Each number is 128 + 24 x the weight over its row's rms, rounded and kept within 0 to 255. Layers, rows and columns count from 0. Numbers have three digits each. The size before them is the row's rms in percent of the matrix's.

# layer 3 MLP down, 64x256, rms 0.0584, rows 0-42, columns 64-127
104:189114146103160133129134139099158171129146106137099122153112109102136100100136129132119108135127123110129160127119133129108116144154102125084118113136125111127131132114135087106130150106102091
094:112125133089124159125122125158126175134126125149120130131167112094136158150112146109111153127135119157104142128164123127141166161114125149079112123111115171110137127106135062140108170121111139
095:135154102144157158127168175124116123124154141137128107127087112128109138129123151145127067108145130138125115130158118122126138161113134106109163129106120195089149159154100135101188158144128173
103:108143139109097135113132120111130105104163098110111136107155131139142135123142149135115167117090114092138127126161122146108111122149111116127160175090128147119082138148116147111102102112136113
097:141104117093123093118100114132108123130135098096080109093133112110095124112137092134106153128096098136126159124121119147079162153126130106147089107116165112126130117104098137092119124087116122
094:141110121143122133102134122115129096121163137142163149082115122126111165100134165119138119147098163100115120130145144164154170129111139105183104102164143139094097156117089139088148109078116120
114:104112149119143147133159131080141155134138147119142112141168121102165153101129129125146167140120123137138076130155113178164111144124114139153138127103092127118138104170094175149091151157161144
102:121153104100106093126164104124168119125146115116148124087142108142111164132129121140135140127133109125124144129109077128115122131119170176134114123105105113127128132097144120166094122101151140
106:126083131072098071109125126100121141143137133106141149123148139129129168134120140137118106107124134086165080129107135138136150171079137123134137151114120135129106119141109156113102129141079130
098:121136148160140187132158168125124089118101092131092136080158096132171141096112135148142113125106136108121162127106153138133158112108092144076112166137098133134151104119154148093147146159159084
104:113184111117110143116130147178146109163131127116121125154120108086086123125129136113130165140135129120146118131106139153127110130125130117158136123105117124106084128137143153118144123155108114
096:132119146122108095128110134132097119127165128105118146113115121162174055167137145077129071117144153119094148123131138137120153131142076116147158148068144139118113134148105088092173128115080138
105:117125127131149134135114135144120091090108094124127135127154114126082097142129149108138131129135131095134101125108101106060100153164123104129135184080146165097139130143119159178134137146147113
102:128136112078140107154081138163131129139079123133140160120170148132129127146133087148118117124149131111135143126125116136117100170126137117121156146076124158074117144137121133138100135146128131
101:073102104127103104105142123135078130127114168146131119126110153070140158125129118147112096104139126110150099125128125147098073149105143121120149166107130135162183077150149148114101116104155118
102:168071133106071108126146115115156158152138151158132116124088124071101089071136136133108154133112148097088111125123152162165181107129092114135068167091120147121152097127141125154131128137135152
095:125144087118148124137125133151136108136161119118162113127146109113120112137111113054126134124141120125090127129133158155122155099145141097113114114130121150079080109168131138118142046106191151
097:100137134129130129119108120160174169112119156128137120068138115083127158101140105093146089129149131136134113130106124095140105141145117140152134109129096190121094117134105100111138115118162110
113:110147127119100105093127119141133110106155142126145124104179142141145137097133145135143119132084137089124077127144136087115068143107134108153114158114124144137133126139074128156134117084105145
100:137141124064129115149191080093161121104086161164168105102152140163132153117113146124136092143130097161126159125138127128138145145115182124155149147142081096085097074131166123140132152112102124
111:140143124140112111104090149155110150085131133118119115186109138090115147175129080134139120114161120165114153126089167104102140102106151100155163120149137140133140134114112149139098160129127156
112:144112134134116149142113118101165145145104151134120125166110153170123096138124130124134137099147120121141156130116132080145140154191102131090112167093127137151125135104107154169110108162118132
108:094131109079138140114131087121108175151142095108153131138131106130154110153134113146121130108120132184139148126117148141114132120089129103101167142154157123135103133121128121086150151142143141
090:167098136127175101117148092078109177112148124161173142145116117094084118129130131150113162142148118131134133129068112147150118120154096060118124108172116121126156119136134145144122117140186088
102:120094124104131106127111106125079166146139132116157155133085105126138127118130100115104123178136122195131115129096124137104111117066166132111156143172135153130086175176133133158119177114144146
103:120127114106137075121137087068143126142130129135136134097099121137174191130131074134149133104123127120165115128117124133137116077121153133121141168120112137154141110164064123176150118157123185
109:112124105113129143145160117136147153128150150103119131107124133112150121143152121152118127102170122103107089127156143097158165099145139109134140118130154164149142118122105147096139126054134117
098:111123189155109136118144155126151163119099139089138120135200124117122092142120095158138127136162140144114161127128127111169098123129133123139083119149155124197130119105121117121116128110124096
094:119138119147124126148145132114142122159112139117148128120175129162158152119119163124150115149122143124112148127129138115121162078144095139116121102120167119138130119088159100097115114133117150
093:152141091113074179132147127106109100108124176125170142095128136138093154138128134148142158115100142141124132131130100178102134120106105135136100127092094121137135111151110125162127132107107129
096:133106165090108119123100112134110107152123085130133123104092133121096092116131137086116126112148156138115165127076147142101161129125110132140131124110180141164094195102123141154158172159117145
095:109104172124066127164112163156111199139106148124090146131156161124139105148134123085124123125119150106107149126144111091125104145122062143158121115129128151119093123123084125143103143119154140
105:106123136129106134130138146083149191160144104074097110154153123158145104115124172146131165105113140130127147131156135108128135164090126116164118180106107135110140111116124124116151152135172126
092:110106112133134114154137149124126140103103112096150144148175128135112123129145153148121145132107133127127117129081142107190182117137122122159180111094136117159164111095122101131098118162118134
099:103143183099109119154149108136117105170062087139103155103145112154147125108130141122134142147142127160110147130106131129107130104129107126109157108147080143099112115111124123114110182151118098
103:114171162124127134148119145167126120156097123135106122137154111119177126153134158134122127123132130155067139130133153122090149149155100079152144119142139153137121102090117092140139143183145115
099:084158119063101093097149093103133155126109120139154118075102128113163126098117135117152120128138123165126105125142130166161135149148103139153106167117128089117098130092080160171125177071122146
101:167125162133144151148095146129098178146142099165126150117155101137145111130137116142148171132145136126136157129105151136123097209154125132109089110122166158132098132090104133122128122136135151
096:153102126121111108134094109137129075150138128110137130108104141138107123118122146148136083137126151140134174131138094134093127092104113119111139155130167175146062073112162132129118128108078115
098:128145101151123116167114102180147115166058133126148137161112150076162112187125137125143163114139125146143114124191120182119126115143115121129127120129118142121164073147103160140127080130193096
103:175129127166120106156125123182120107100159165112104148113110141087094116127144176112129102133110122121149160126112147128099119126113135099116181146120150110107123125133098123148081105116156180
102:144113125150121153113095177123147145078151089092112113163145128091054130146127133114137161085188137174090130131121137138096089131161091103159099131129173116146091140086134170145149162167130141
097:074130151132136136132141087130176111151115150114145129128112101155164143106121157125155136161095132172131109132128130148157150170075152164105126162128128132102123094118117131087149080108130187